Weights of a small transformer language model.
Architecture: RMSNorm before each block, rotary positions, normalized queries and keys, paired heads, exclusive self-attention, value embeddings.
Training: a variant of Adam for these matrices, 7659 steps.
Each number is 500 + 40 x the weight over its row's rms, rounded and kept within 0 to 999. Layers, rows and columns count from 0. Numbers have three digits each. The size before them is the row's rms in percent of the matrix's.

# layer 9 MLP down (transposed), 1024x256, rms 0.0864, rows 156-262, columns 128-191
089:409531479519436451488517602483491548528455494587569525457452522461459471532490473580479461536460501594496644477553529556569521562498465522434476510546518525496574469433531527524589435536552515
107:539495471483456542466539478528530504533520486480517462487515555476535533502541493503479420568467551544481489519511456508470451558508462423493547507551479613510476599500499502448477487468499505
087:466538438461503488537515439488478519445482543523517517473500531519542530498522480517483496535529466498518501481548576562520526473529434499541496537487504554586534488478535493582506493514495560
104:512563510473524517540440526499484565551543518550461454438509470489452448475492492522490495539510482525537532533498506476517544514560425446487516526472430555422500503518533523508520450443438467
095:508517560434554466481508446526497556496460526484510435446498507468489507492500512430514466513592605474513542479485449451460488510466449504470507510482475547591514471439550525434505495504524495
107:497495539483492478530421509493561431449433469464553559579467459456524526513532484445515489565525459490497504454575481576491450581440475542482513483466467598488568540393428594480493527538546440
094:498573528474533534431547544486473513527486481500499549497423576455521528484518517495464529445446517466486521497401474521488486460446491570498422495512580519464561551510450519487463460529526530
109:477516459512507536477584472550527512514450475490490559481521468504505482507491501536493444491490527498435420561449499532546526531595453467501528510515406460558542492482513506461581501491554529
094:496511484500515488529538540501466489530433519582486512529471503395556494534479488576529580412488508468529461463429544494511477485471498492507502468438547459527462523458474467504490509460459489
116:466547559534580504551490467592492510451499455525422470503514518518491476498519518489510471497500514499455511499496509521561517482496586462531454461500413543471483432536552487461505568525421471
097:520489490490452473459442438495553493405452544479535462470497523481506507544499453509506580500550513514507462525510576460434536548454475532457482520457533533515465454547486527484464542519501465
110:512513540521509529514519456451517465492492497525569501547511492529480439494489505516560472488500517454529462497497548510520522459486601465569553516507509533543497575558467523496512503417514572
089:476548522568512580477521436515509535423488534548490458518577498457485522524524557451513497579492395560509469427497538527472571487575492492499466496485525475478565465436543495497450507466555550
108:495530473515425427530528501486564444468487506492521499505517436498506470519495458542463547543570461476588507504585564539482474482473533530485516410511524445485539531426567545502515500461481575
110:488478450560557579507543486498503519535519511504459532542451588482481509525489556515509550582515488497517440481495522421496419489536545525555473466463470515528553487548515534496525496529403533
093:536552503511531530527497609420532526469542479505535480481463533464459467508493464476569583481519509457487457531518542463455605587527456449529483463501480495565585490429578514523421508559535549
090:530427496575460541469586458513479517543421472480583502554580500504509537572529528510506543426505468501519534489531549448492478490479512443533505502556503597480494528465514464459482567553484532
107:472464490452536490479524506462541520508504518502462564489447573475515493549455501495508507507481478481569499404544481483461525534442505489455422534549449524556471530518482501525439444494526517
098:483482419503503485542490452497559535511479545514430453567549523467493535568548425553477497467558516500463473486434563527443535519484490505514482531528522485531463537553508514587489461502444504
099:521498499526523506547525545561478493507480454480474462504605567514553420526480551432484549480459476467487509543496573456518463464513474500454481483523490479500462510488501451464445474537503517
101:412514521464495543437552514487492483516566551499498456565447538383473512456517519505537523465496410466481476493477498436490597496546508506381471479493505467508514438500518489520517511500530547
097:428482527447464421490557580460522536507482529539516425503489470483505510541435430457426557501499524486480496504587494487558502503507477511525446513506532526574489486495526499615493504514468482
109:478591562507444462530501534536494440507449535550448511457457410531449550519523492482490519563567472484469367449490492493520454499525472560579535497469469506498539521489539461407522497542476527
102:405529542590519516478497526472537527519502475535503464437524468447465519493515475493540480414549510511464499506549533502506478511471516508545498535524449473540513455500464508490572513498508487
097:493491472490478590530508530470577436518492542527507489484533486484442494538540500520518535488463521555504483480460524509452483487500523475489538558478512476488412488517492524486492452447518544
087:441455496523488510500443478510480573511533508506474520479465531481575473508492541496480478502521493379467547497504493499499490527522546550480513487466495546526437477498526531410499488498509575
089:547540451463470539490495490466467485494539568562508494484527505476546555515520455504541497543522500457401383497477556475461549489468494523451527520496457355384517504485528450453519525448545519
106:514520511503527496535486424442619523510519542547524557532587565507523466544468496554506483471565485519594494453516463468558540483545485485538451440505477494489556438529488504462517498471448500
097:537513459540578471487500484520496525578451520488554501610410526439477495505476534421473468498540495544501485578451504487472444484471492540593512490520476475530527535539470446449539434486501498
099:601459460553421533503502525437451490440486479482524480490479488497577580542497490497528529568480488541457519533573424451491607514500522471539527569502499519483453562496483511465508461515525470
098:484419539521484453509551527480555542460557511519556492443417483480429510493494531538538516562544500502503500523513501495504525520450539462478457494575567544478457548498492483440533552509426484
093:515518464472513461464486591415538519506520514492555499468494471497526477537606477507546536511551464516517463560531507433504446494465542505421455444490481494489534468524538454566479505517461577
096:533575555451495491491536495474494515460489547485501502490410572549474510499496479530572518465504460505512437485470512492477543540441510516481495492480501527455499489513524512401469508493566516
107:440535554454573508568520504442515479492520518392506465509397539599490532497601464556506543466508504451455567558445469505505548503477466532506455540490469484493482415496507557497533538469473546
106:479524524559514507480475431466502535470562425484504573457487501470449570487538455516480470468532540455489440481570520538499439439488538503514505493556409482426511535523537470455455493477519509
107:487513537491492552482456542391446533429520439520436509527519510519458531475519522534414536544462401572572493535516543372514490507542525502538458546471534526516464493530496468529507518477526514
105:531565539514535522489551494500482547481506530482486491519486451547485577483557461465544583486455486512411403518527492506605511499474517512473496440507470533520527489445501485539547469470514495
099:490564452470485548544556476567503425583514564477467474588512473552528521501473532497522507448501477463521466490489516458522506489493486481524470498436457501463500449520478556544455524497499567
110:537492524461481482519470479481475501527497515537549477461552498463570527474522453480505480464470450475475483522506352505581493445564496461567520472467479493424394533537486541516428484549467512
101:461469508543527487441470611495522551514569502587541426605532527516488497513506505540462547509540491505502420524432492477474495553524523519459531549481539467571394535529490495435478523495449464
099:448419516565486588517499467519527533527530516453540469443520518503506524561535502453478509522460483480439522530585465503483526532469492476533475597569503493539402481511488512494482502379431458
092:474554547527598550511504478471554490502471528455468545496506484526472475472430447533450510466514532524424521514500469525554458498475502462502480449546487454450555521486435495562519447510519460
116:481553527540471471481495537505503572511514480518434524470545522464501488517479411513454495505525544438471532472459430483462548551520524518490461576439444476561521430528497498469441524472547520
102:485548529452456546555446497556483445455519493528467463483521550539474541428466448513505494487457491436477554465551558505452544518528456596485522529514535506437563493547464484533489492516506450
115:389540527484556428415469431422451556436541563477483467521427454536551458485466531514427492502511526540504486481529459534582448505553477491474561484500572534528497512475499461527444477516523479
102:487530486542533507480518375460500491517440479586468447530516508470478423496467555502540448521554538510438508535522460456533500486438548546487513494564447519544482497452561491485518547468597456
100:528448492494563508483444473514491548516492532455520446545497503527475540525505457513503549523465481467543585503511493499446485477501423552580535476490535513520515513494490554456447510514454481
103:495520488460542498463480550529490531458439477502493516467510505570555461518479518519431504494515525546525459563504527467461484550455574546460429506533485458510470472503464479496588480491516551
113:516505496502590579500501538484476533497477475482499555435539470519524483530522484467424555506545458523460513467508500561510519502485482465625548448455574498511430466501444478492508511532524513
084:540525507538487508490464458485537459520480458493447487511488474446575504506483489502473498486442494548551509438446490526538615472528433559526542492509567515514488519504466457465503504513515469
084:412524520522500464560551532489556515489443466583530483526518509471502476494536470432453544459491491535466573545526511523571551499527590464528464500465469552591533439463508505444586496525565457
094:542455463480485532457456469598524465510502455545506569469535488470439482500464484494500412479456518504484508451443472487521455515510504485546574520454521512566551425525498468590491545483506455
095:456508441536459520445511483527505475532525501575490494437521574481540553543472504514464496506557417432514482573505455482524575494493524541497507457466493440487496464561431473504446494468431447
101:488484492489563545493490501452495497549567487540404490465459486472461470474439549484586523527468504517517431438479500510509443448518543530521484520457453517468484459474446519557507490530515481
110:507557483539452497518496552544526528505511509432545543535480558530488579489389474539510542544451633516551483504514499481504517559453526509513454537514514476426496476456586483500451484561494531
103:530576453568599497447505523486626497555502515496535470450557513520508531505501485479450507541551483505509461585523502539471553458493576518483444452503459544449516408487479489474483571535430529
094:520516514586507535532515524479518487496471535460557543483524524438505483518496484499525492551546493491602517522490433510400548546537473458485458533526469478548496452463495454505480555521478484
114:514460459561495491545553503459485503529438532530512501477490493508493474593540514500540532511466493570564522532498513438525527513491472457500547519508518516577505525454440510491469532489508543
096:455551428533520446504510482549470490528510502491537493575444499456489474512552492550478472532493493517536479556489512523490582530472450489459507517508474496489473569559477499520546466533473450
102:507488536523533484433497544563503454555487501494475466478429521433493512589491588453536515505548494467528523395480560513486489520441466419592393508462512502500478434476512514489472480502556548
094:525425441494443520454503520487527477487515462537511553490490462536494490493474489426590564511533518415516503489491540436473431470529581544502499451530522463470546467503523488492429449497445490
096:489445477475578533538450459517516501524543468505541495425531454432533518493506569464529573535545476467475541533441488509473469538448418441554482486466461472450442452493463536468462488506460438
108:512508565503530512482444537534491395558475528504556524540499579546511507541550551525522572514417431543498486510491444541433514497482483499523486452518496466414569486494507455553423521496551517
090:471463449513506506523501504460535527526478464472424470483474494426486464533472489440452516527443469491510539519559489378464530520538487543499477546507526497493496466454504482513480506527459471
110:493473471495460506531536591458530518490499491524557496473502452462479520540543448496428486563520550544498503523476424503528496521505463488443485558439478461507517489542427500589482498498420502
108:509448507492514508481478564463502529525507461502469509514445556409538490461505438550501529458460520517500512449543389592542479536555526499509532496536544504489487509512522529533527515468524536
099:555566450441477560474500469464514555508529525477523527491521533431491506476560470506551511392509450476484544452574456474516525459446492517483527529502513460511532482558566507516518513422510485
032:466437522494461532528531488523502538536605542524459511492448491446471511552578519464503572474534464444451495519501482483520556506480454498518496546495455507458456523483555541499455495481534449
102:465500477524494498509519525507493563546419414441472570560536495456569478450488516496531585531505492508526564530517461494422529480530527401484488570502538503518538503542517497489477475475542462
104:466489451563510473531452463452471466439549480543515551476432470488511476511529539516494524475482506517492507517401588517438505503454510572486530504468440505514490547467516496467501514490537504
116:563491462506579510506441408501514584546484472508487585502562523471520551520474505533473454571544619560550452428473466526510489473498431505442524473532456493457523437534473446460527517547458516
097:433492512556530466501453533491491535586411508488523429495509492507435416508479493484535518524531503551522469456471531467488496530550496504484357499566491572533477472508555457469493471497394531
111:511566435523567574510452435524535475495503498501491547513521465463507494549493537523450548609458511459467519452473473480572412484459440465514497485472457522451501460452475487541538499475539507
087:475525512471450412528532529421545537501527508553522503463514529452457574490564445528398532487493505463407540494553538506548476516500528540563478477505500552590543475525576472494504462464522485
103:517521430501479568507492543450518529541487497524534449526436463472482557547548478396513534487539485518531553478418517511498519527529522554512498513427529448495510496524428474565451487608495541
106:528534532536446436496473502495542594496520586526511538521549549535579418527511470443508440584458514468561495463482516509516418499548533488563570444449484526478501453490455437472488522556527586
084:523506476516496454503558628500493533523526453528531490530478487503626517498516463502413515483515473495546567543510458571548537438500553481550446473559512569567514485507498508572550516555501529
094:446494503493537441476514578576526519451566458551493456444443527557584484509518530504509531482480507592423502444451418564566539546528530514501551591452530457486489534540457511531514475455515505
084:480508576436397412484507522551496548446451482583520528531506503497514481451405424496451555427517449532424506417565562470474499528534547540498471459498507567503551525434547505428569506433522479
098:382455506442479480487570496557485488552490472543413472506442460522484455528502566477469529496465469441420561495501505539461507500590475472566556455428502471517539547504497508423420437495494533
108:473551472565515575511460470496529501578548451522493513543522542517552535534503509529528492513512457559526547530533569524512473470529504460532499578473504484479545499446532464537545544513448465
103:482508452423507480463512581520501484463496503505453526428536484440496490526447423447471436537466525514496519473472518527514458489569458516516474457447552470530494493526535488530514410539509521
095:520513499508444510539426479450523579475574480436541458539519472534524507513579460482491416468547434504457469502561522462472447504525551444527582530462480495478538435477463458438483485504474501
099:481467510504491521404483503486580465510429483524486447502469557497502511510492510455459519562540477458499567533597478459459515526437467439523481508537487528556427552519475495517550494497570502
092:515469523571541542477520505560511526449526441535466536482466545440508525447532486519467514511535498479503478538441496498465512567582611474516493479510527514528445473493547576434545538496504452
096:523457480485546451530490546451495517518404457501500511517528498534518414470493480430511432480474518441515478558510494481487521456583469513478499531568515459463449483546428477482505505498452456
088:525508518539505471530541512491543508483421514515489491524515574437578484528467438489524493463574498450458515532527505508535506537517509505510494481479522538496533533457556508526483512501500523
098:505490495454541489514565494508552495495468575465496469507528465496408510377513486440489499456500452553449482527496449558566499505549460532530489510532408470461540497552473542421504554486528474
100:443518481448483549548527463507557587538497572455584454476586535506549587543601514515513518452517464504509551452506500480509563535466473526502482559504483465568528498562494451517534495554454600
091:447521502512510561562509630497528542499519537518529491492485514547478550400495452507461513484492502501450518594456469522552473491461529614536476444485577549536540526510476559477474495455494510
097:542575439500509462525462571473474529541453472473533437503502468522508506521568514559444487528448478471494465450510459519527464455449551479510511550479441576497499540541444434485484593463496525
097:522551456440524550515496495567454489457511509536477617417510550505519463521510552482508513500466466443546543462558533482563440543515535529530493483548541511489493481416470555607506447428510475
099:422600445496459468542518563484488512504508510515502511506511516462592480584448525481446480473545526480491496528471544524527532540514536483509462501526549530495487458534510523548514488539432474
095:459461498595532437502456526546573499563530589579497529445447428506515515525506518554512485598494536545433473555532548525523506478560477430525481463459508513487556540507511488511461505460587515
099:451534525454542465508461532472494476464561544535444452460518504498575520520571476489475451503510522462491480492444481459494500518531566474533508517556513421490521569512483482575515491408452553
109:476466601546516522492491584441476545489528498511564533464481549512453518448505468489458483521536493566521500497481510495459500472538500515534493542546474478540454589481576476421532480516492577
102:536513482526445503510440541526506532463462517534506514454507517561527445471541447449540496472480519525536484515537548496474484443548488536509556475485603413550499550522454505572491496452501534
115:473490473497528527568510552510471521559410521451508474575471551461511512504537521591462502466492517533507538545469508566450469506395537415473510475475514554518529514581514459519508522567555501
105:449514563545471549482482607449489480434443456492513585498541544494466473509564506530418484517452530513498509543526474532508479530461389497556486454458570486521541444466442540446477496467590542
106:474545560416497526470464505509554498556550524573448446435518501535526502477497496531477498458482497538541448536533512451538377464477592482557495561532516436528519505448537465483506497447528492
097:536436485509445466490539468524516528425491518519460481522518462521572591572510500425534474496526528483455465407485506428488434418490488506490468444507504480501491532433523462484505512505400459
046:492498527477449429468450499559515497504407457535554525428509518492542476455559492475460517545523532531488572493476529470528432465580519523478484502469587489532441441484521444553452506493518481
094:468520491506351558539466537530483493553512522462524454519437440482459471520554529428523499531476484599451447565563498490456509451462523512506468506527525494473537550485496478556483441461523545
097:469513455395490524462486557537505498541503525557522499488512467488530527473522526512531546457522488457468516522529472446506472493480460570589501427461465429478404470515433469553536569510452452
102:514498472507568540514561490536487508476444500437501447492480494481428514455541515458565548518494471527515491475478567424437481481518495505447553568509430482520475446504382482421531487507501555
099:500533526454525589494467641494534503531485500557562449471489491459524524546545535493528492466562453463462429469478471553486551568590433473484451483556535420406547504511500430533489472457484505
105:449528517541542476454496529491498516536513454515525450489515564484525500514517454478442492525474520516502529467469575472568475530478564527486431508533517514504485474499443469478486424544445420
# layer 9 MLP up, 1024x256, rms 0.0911, rows 157-263, columns 128-191
110:594458469486514497542522518456438514511531578483505525465472488468480460419512513469470536457518425478445481481421488557438508431517488464437534518439515506469545508499587476419549448596539449
081:454457556517473484520559477546483483511528487503515460562486461550534490493535560564496525435488527567494540511435503500485551449470524513435486465522431519514465488485520464472501465512544448
102:506515530467470496464512456525475498441450515499474580466475478538482472467509482485560482501498546491533489515515452574528523506447472499476493544463496504448461518495504443467548490508496566
096:494519532547426505535471534541479405495537515546489570584556487532566542475529497482497531481450430505541503514541518545505461436540551488560544478482539472446535491526490486489517470540486424
109:500490471521492471554446493560523558514406443507462531504548456471482513470549492567506527412473466510488481439488505544514495530529452488546494450483531444515482544546499460445532527442561499
095:503434451510469484516456533508485503471494504528518552486531458498512473534457500513506489536471537544503545457566512549528524467439481482390535557590530482435450511517514444459517531526518517
103:459454538555467502478536471540515557560499455511526522458526469564504473437507473501532492471460456476539535455491499562519570467551481544458549557499525494459578529542488498458569468533564545
095:485531527487535478506498495480500467424601510531581502580569545523480480502542479473448557481486522477543438474432548457455487559525484473531438545574463538580550521468536551464447507544449460
114:557529549505529516561517468533479512460485463550594568471464464439517496413531479508541551551430513420486439509443516528505532429441555582577556562514451557454533550502502441476471491501518507
094:500487516443482471582487514512496550507518450500572513464529454494462457460513579481499513494461509513457514465529432491500478545527459526543468521549508484514472494507499563412499494557513454
109:484428503502448524462557348533444550450524476542496502480566433455492488549468479445546471500506502518427500598433526488422504493541472454495514516465604588525489527511506520471463457497549483
089:579452450495417438534491415442488480570432518481488570510450492468479428456480516521496549418493545492493578538505478472497456533450469530513539511531576509503415579570505437456541539509493421
110:537452480464493471557564450500492517391438506544562519451464445530555537460523443560466507536415461565467452493411432458475465465517432467502542546456482468487445564549499525457580460465459471
113:546576459504444495530587505500488475450607493552533536444477472535520518473501459559447415462549438505468450459488509475494573465547497529469489538463534495528511543475617451483438545547564465
094:470528490485503461462533467546484516501553436474514521433575476504511479518494531576570543539466525507606468508508498457440501527483407520521487449589468572487519452488524523497439449478456485
090:471498458441523432509443479502461539557567469457492463514481486559508447519587494543482491536477500466535623459464390533479586531534450498565544557436452458389589464484515503488507492425543462
114:502455461432535431494507455461469488470513449494455579460548445527564463502548484522429502479560557410503469580482496519465503492548450515470474565587470470502479598588522461487497460482483486
098:504495491464491510536480510529450528493604521502484528499467532473482488444474577497542452451492536437489448437524420580469472536510517498440554579486517511447499496534594515481519523552532519
099:459438445481459414580517512490447519499519471473498520554474427526549494487505557484415495561501447490537522417557558464537535460510495532469523533517556513581551485508574463440499485561473453
099:461541570512470474458572503440536480476555490504507485379502562509595434517506509490474490516492522474538530535466450511452505514489518488506501459521530584434510641497460544451520519541544468
092:384500438535549482542543453490479527537504510512482489503534503416552518487569476550527487526526473474491517535481506475498573510467512570511457504475445563551508477514497446501465531570432487
113:469541456398524539470519492522514502472480459483468553510481544457491518464574473559492530475508503456462463473455477505448481454506516413514558530492500523494502542508488455488498495513479469
103:518460555532489498499523524507495503418500505508482458447527462504526440511476479445482481473527547528486587401477507519492543528459469430428486545597473416589450493482465471489533503483529430
100:477510515455465485535500498497556547561466440466540479472525433570468465431524516542479523481486512496503489526525501472487448494443531499525553535588494477569502506601555479487516532542520452
087:529441498473466457578482403506536510483424494461505484506520445536564471533488455478458479458421515528491553427542500528519488579454472502424487496586478486556516519460504431489495468542499601
094:467510510441494442554530403492535517563478463481498537505551539567575479570482501543451558446493489496575615519488520479518439507438503482471469493541511559610479541530506509514534420532407485
108:509499605455444489500478510541427477458472505480455529473533494510527533497460492466550483519473459474572497530498479531563512432533459505530492534498494452490487511490476442481471525522454427
096:493479512482427542527463508462497505529432460432574549508612435503554457505525555492485506495537500496581549511499537493524484526492475456523507443537549498450428539460460517480519461504452545
100:507489489472474502463492522482470461450456450442499510524543476570459487481455524480453538509519535476402451420500553461507472511577472495526468468580535482482512478555485430473499527507458466
100:551501563480465513538464490524446517483552484499419439441524516438516516543547565587484529485504502513470475568548531470533479510536521503483450562541537438531567461589518508471506468562511523
087:533467562489511519566552447460513467462445529510404513534496581433470449423511546486580513490460511505554532426512522570431466465531460495561510567504486500445509479496533524466572524487484465
096:484444470539445512575512475503430552527502491555441571489493487543510477447496532548503472581475478434527535482524472530571510413491473504483528501418481564562499579448464490460488421471414538
108:471492503464441405559494506510519515493452503528448490469532504575544453526551500520505485520448572436502517466511473510522550493481471472463474517547547516514554541480539519435450507528543469
109:536532458484411458459420498498465467436446456479534513486492517474525445468533554513494432481494526499552575530490439516451532522514465518502548544454541494498450538493427508467548508518514511
100:575520469465461467488474504464457437526523521556529513514525473434442542570471524558528433498466526510482476517465465507517493583541528500535541497488535435482521491463540525440516522526516497
103:516456437504520497552533423478432568534585430536485482517490496515463452536514559530513494494485481489558521489484483494545502428514410499507537470581544494435538442515534506469542509492473515
098:589502487358565459483462480537422488478490529527465507499510500588464512448499438547513527431562498495459448459544541559446498510461459494418494468512441424454427500507456463507526445498461539
110:482480534512519485499553485510465554521518513538457558521555608416525503470549485522503463469546574467435453477541498510435535482522522535431480512561487572498507452565509545492529534469544502
097:479447525494507482533569482473516503475430470502504560560541559529493424518581545450378503494546523486515584479493492469459446582501505488480516499452513543562444595469511523502533475579541504
097:544458456496482451543489469469499514444498450509459479506475499460489437503536579535420584539463467412471507533502464445470539529521442516472490485480445571482498517604534565501501518488513504
093:520523555503505496521586504500506530462542551462487530476574467547448503505528488496444464416485532523552553539482437453504475515462478547504462486497513507489544493530521551500454536476444498
115:488526554497526553476477415459485507506518471553548484450472421553502512467547477469433469545505476461476506588447491476461527539559467513447480469516489542511507500457522464442456517509486405
106:533456504532443480525539411483496518537405502474468593520547576492555451492514545516469494489503495497549429492437445487518495449440442519524506520438621521489571420530532459464548468473460418
116:467526524542478535550481461445499506448463447526439547519525400570554498515506512486492503503568509540441517451461513532530531479538412496431496510527548486538483513521541487450478535486527498
095:505553478491468420511462482495513539526480467532582493509498468480453461461520444501462472531463448436503538504454556472489499471522497518544470529515591540512500492490508475438427534494487408
102:480498538375517461501489396484534485492516512536455476562576489523586467515583480456470482485513491411498452536516541572484519524492486528445490506464447481596475505532522551510530483496491510
100:482522455532441506578574487539527480501504510484514495464591434515576530443490507529475524489470455471435503540522511472589484511527509589511495492600533518477447529500491468475459521548566446
118:516550424479531534535416469483494517512451432467464486480454484490486445449578566439547439452511519501516469486503497451530484506556533549496497531442522468405494496523552456483533553533564474
083:468517438490530476481463414448533514492494558472489476544527506488380500510585480467474468484534462547493512442501486486559486578508523512486460418552415518510543510477510531444488552452463530
075:468557457492462456526449469407480543563453604461464459507553428460460537497453523574504495561478519541455492456518538502530475469509480559504466516498474537533532556479528499504490444490526529
091:536567490449450455485521512491514496469531511542444536515413450571480444441487535539468403514567496565469407531551525495471523519541454481465484475537481541496594521532518428519437556544529479
097:454398501518535441518535488470556551505443427500514439472497516470543483490545468516479523517486408482565521502521512510530549496524564543497506531513433575552462503512512442514530459563544447
095:544512445515529502453514533461511493497487551524566476498501483508492497507545464494539515499510494545547470498490474491488430502491407455476436442523490519428551482515480551445484500472540471
111:494537549475483534500510419504524491477512536547460495442463469482554430530472539514510468539405505384471544530503485518499462498567472529501557561446481593476545512587573498416513540489487439
106:574443468468473510476539441473563502484520552463532443465559463562428524517535466451527476560446534496515504540493531489422474469573533515490476533526500495477477514545538482457409540546453473
094:531544539458463467588464471532449501465481512465548489498501483584483427509472434481454463452454469458483522520462461516527512522463485498531498467573568489490528558549514524499458493465525470
113:510524433525536522496444487522462521577500469494581505493553504436546457519551504451582475484537497502505529514549417526497555457510486458514455473452543586487454485450474490464452497490454456
096:492530522489493502515552431462462564444494437557564546489476475550572527534470436431498447510431475519527520479484473514515392435471494519456472460498559518500512515575491495465476525462433507
102:576401444543442522452541485492505497516438461499553527515438502528535548517468506462524526479494490545614505447542449521541475479537441464567476461553503553535486423523505426460439503473461518
095:494420501476516509527571528482518551467510485532495506458508454573523489438494487493505550434524525502560534438507471487523457511503461552547470451539469500512453480530479482493505551536505542
096:572513516485513443497526484484467496411447463484523567475452457511487501487521513469522506472578547591511436498545486489538484461476423502521521487501554508507520484475538570437439479534461539
112:521473534483526471456507526443547417414440524472508497516477506501445574483646476510437455513511419555461455480498472541451475520413504567458549505565501516506525478465475396477497468477462500
085:645553466429479498518538459573480508436531608544540566503462437611475551444509491551507484492544543559485490485374509528483422540510547498481506441476474503441526514501495524455517445522502544
106:542435466485489455562419498425492481486472452516479488495564460434530491599478488429528469501473541567519448545509439480522534514533472514461482549433451437507521451513508524447492512479503501
110:509526546495463495496522422494558542539509483462593529544467501492577517502454424455529516529529524471545493564554504470506551442484500539534561489516484513422562471514552426472538518479444467
095:521482543443417499493499492423508486475511436512492495564508511497568475487530525537478536583477426521528528458446510598496521487486469507479555519452475475530503460497507520490469494449406546
030:494501484441458469513482362516493583494514521496565536518537513482500471484574505530417479489520541462528448495505510469467523440480436582543466532532491532526482552598541462474491505499483505
102:499541548491483545548511417584523490494516535481536540470521494555494513411557458497462528478542589475545469454481465557517513476454482535449489535467480515374512441511502449476475503525449453
106:483498512514496500437475484511512462418500473482530516475497547452514463514457467452472472522532529556491461477490425569489524442533550497575421543517513540564497476491448428461531567508566499
119:507517497495385430455514501492475488504493559519480528483522527474517504479483495492530528427520457509545521499513448493479486521520473556530545451529469546519479523540514485444532567470512429
095:519456474444523546563514483540480469517546510551474525490508511470457475476494462461428496464490532481457482533431482554500504558493488448506516458466536422483521527492508541495523498461559522
115:548549489435521487481439542479541437450425498518498575505484511523513525519419489480518444476520452566434412506511511556524517477540445516475506575478458417539530537532550471454489402467452468
079:468417514529511497546521509602512471546542493498504527524507515589502464499584515475508528452535456525529576575478424517408550528505521503432550494506507443484471507535488452520417504523533528
101:547426556478428461482589495477451470544518531516426534464453457511482526406559534491501505452515489490454501417572457588481433593509432583545476542505550573525463544507446403445503502493507428
109:534493508506473542464567512514589476515467508566456529496519452509500468384479460564444499476484469413472508459502493519524500497573541455509506556518510459524485520500487517474489508475413490
071:506554498467466493520459374381517489469502570491491447437569483423469516526453540486595556570525494526513537453540544483491487522444516524493523567496473532514519492444508510476527470471478473
096:532520491511555463467527425525502516515531430459541499525538544483485538478565479470546490528442454537461486498547466483451457484501450530579461507489450561441471498470530463463565528521446483
076:540478519483479522577542513443583487575548472536521491445503572480494577531589492450555518493492461505536570528479493500496514504484470438491470456526501594516472457550502490496438497481526517
102:489471442444472498506495485538524473545541516454543500561498512532512501512520450456472533487531436549518472526485543481557493621460434485484488480561496535462471577489495482483477482517476508
111:559459461444570563556513514428547535446450463518481520481489456553504566506502515533447447520518530506493569488438486545514492501504531469516543614510529447489488525456482478501542470522519429
106:530492495458434453552515418539378530528511491504468506471494452488467450502453518460528550540466501537494436516546464463408494533478514470530529549537472466486466505482542500507530540549523373
091:467483545539571553475510490476470540482476516557486525475466503530549466526480521554506484500482533538507470500503513554555485555460440538477461476496427529515470506489546542503462486532524520
097:486538429505536544558491464549446540442520465569509554532511419503494495600509525466490588539459481387559455513546547539509479567485494491526516442579473564492523535510559468505448403499476478
096:517532484486470514572530462554463514478462451419472492554484543509486466495524526524439501457533576470479535503405502501471487525516490549448543547513596507414596491567527531462441512521432441
092:546511457518510469444488532536475572434482465512469506514474462551504490448495442513500508527493479492565488504530499452485552510509453506462490530464519513505516484543545470454498491596517489
084:410451529482472391519515491474454512534500498555566507505502519535431499490491529471437572545544473547504527541463486485492487510493532522424463470517433564575504463496503436498511471493569481
098:517476534558549537439448456509514587493490459524522508472509490516537461534497494525509450493490527505488539484587503462447503493513497449520506513471583494469467498520497440491466524554483443
097:554464489458517505567489432443468511513456535504509502415491486518519492427442530550534431511511514477457439551468466518499518511554523509528526536521526535436484537558514442452489447498455459
094:493451442446496471448456533489460484505509478559540490532523541500459491522491538441512549565525513510523493459492472493465591546535415483463487603502401460495481511510532533497512501537527505
097:543505433489466477532454461442441553516531495536534569444503490523469543451480470502520469419505505551524410514521546457452530523472468500472500534490501492522462496515478548479527498604470488
099:480501488503488552529525424509538496414496439491504510534586557542453557492530436570532561500549441577460447496446402512481520502436495562452448495497472528491514435536515520507440534528501526
093:453505543421478521518523508473497565406569560489568447503507447465498488505495538462458488393498467542556540499493513500493506448460516466508491466506488531471518470453486521414474525454487497
095:548464498524494464582552521505496452421511514508421501481534445551506468492611519534436440449545479469530397418452552570462465485476469543491494447549549496508500526486551530498507536536505453
102:532499548517526589551559430474516532520471512473488499485500541491514525507504503503551547455564407446437516564513547519445453568522477516451565522509485455524450494489499503513548512572565424
107:506540496505448455554448486489457512482483530439545542415452432499444467426465544486498517453539486481544482483565464469493492467524487527568509505547486519468515478523491424477589535539474483
101:497515519469450444469533512460461547453449439545508506511470539533500478419527453539441495575504423422466577475525503479522494518573470519457443543546535481587499473533518500431425507484488499
121:560428545449516406449539464556479546509444468476524524495516511539527444500572461524486494487493482516556511505494470506472530542405500516479518486505467567497497574527492496436476475530448555
104:538437463423502507477450518451517536507503459562448521502480493462483503451476571482511443516516538486534557439522473565441504472514505552369631475457526523532470455491554463452531532543515470
109:503558452472429515436491413530531502505432542415453525508495438564538502550485532524499507542510500504528454441492531565502542508501450528550502501507517496463543458543559462468432500467408466
097:438507485471549511460491476528456583500551470507560521478566441518476518491496457575500494518478504521471535478519437458526566573521482449382425439505490487581474477576523528512493515524456494
038:508508491478476450492491445487463506520519546509516562501508477560508492512515461421504477459533514462530495537530472534446503503448495459474518563494556563534511554535530458441467399483465497
100:511515474412407501514584505560476496511589487428467525517543473465473446465546474527472469489461500506505538542482449442384523472427500567515519473497483576529498531504491521517488493530561511
097:503398525483464511551494457464452551571503480561487472451524500529521464582533507523505543501465502468491550424522525522479539475482427576429551510558524487477555531502537553446547466489530475
103:569543539457478495553511549524469543518562520547479512476437540511494496426486484573458493494550416518419504473513449457461545490566507477504466545518553437502499570486544493459473518502482488
098:554497524461460450574513521592528523540465488609554603519512568456504496490577487531531486455519419548502549513485423540445531524507522509483558444504499505581447537503568519422537434543539543
102:520451508477493488532466501489525472469465492533537535502529506504460450432525535565520474539550509468500497493516436529538482532458480434443525463514501561577504521526506446513481447560522505
101:496520476441535463542473478468477502529466422525538480487427508542542485543494451500509515475551496510515428499479521634490449464447460485462456514466463499515488559492550515443535491470494457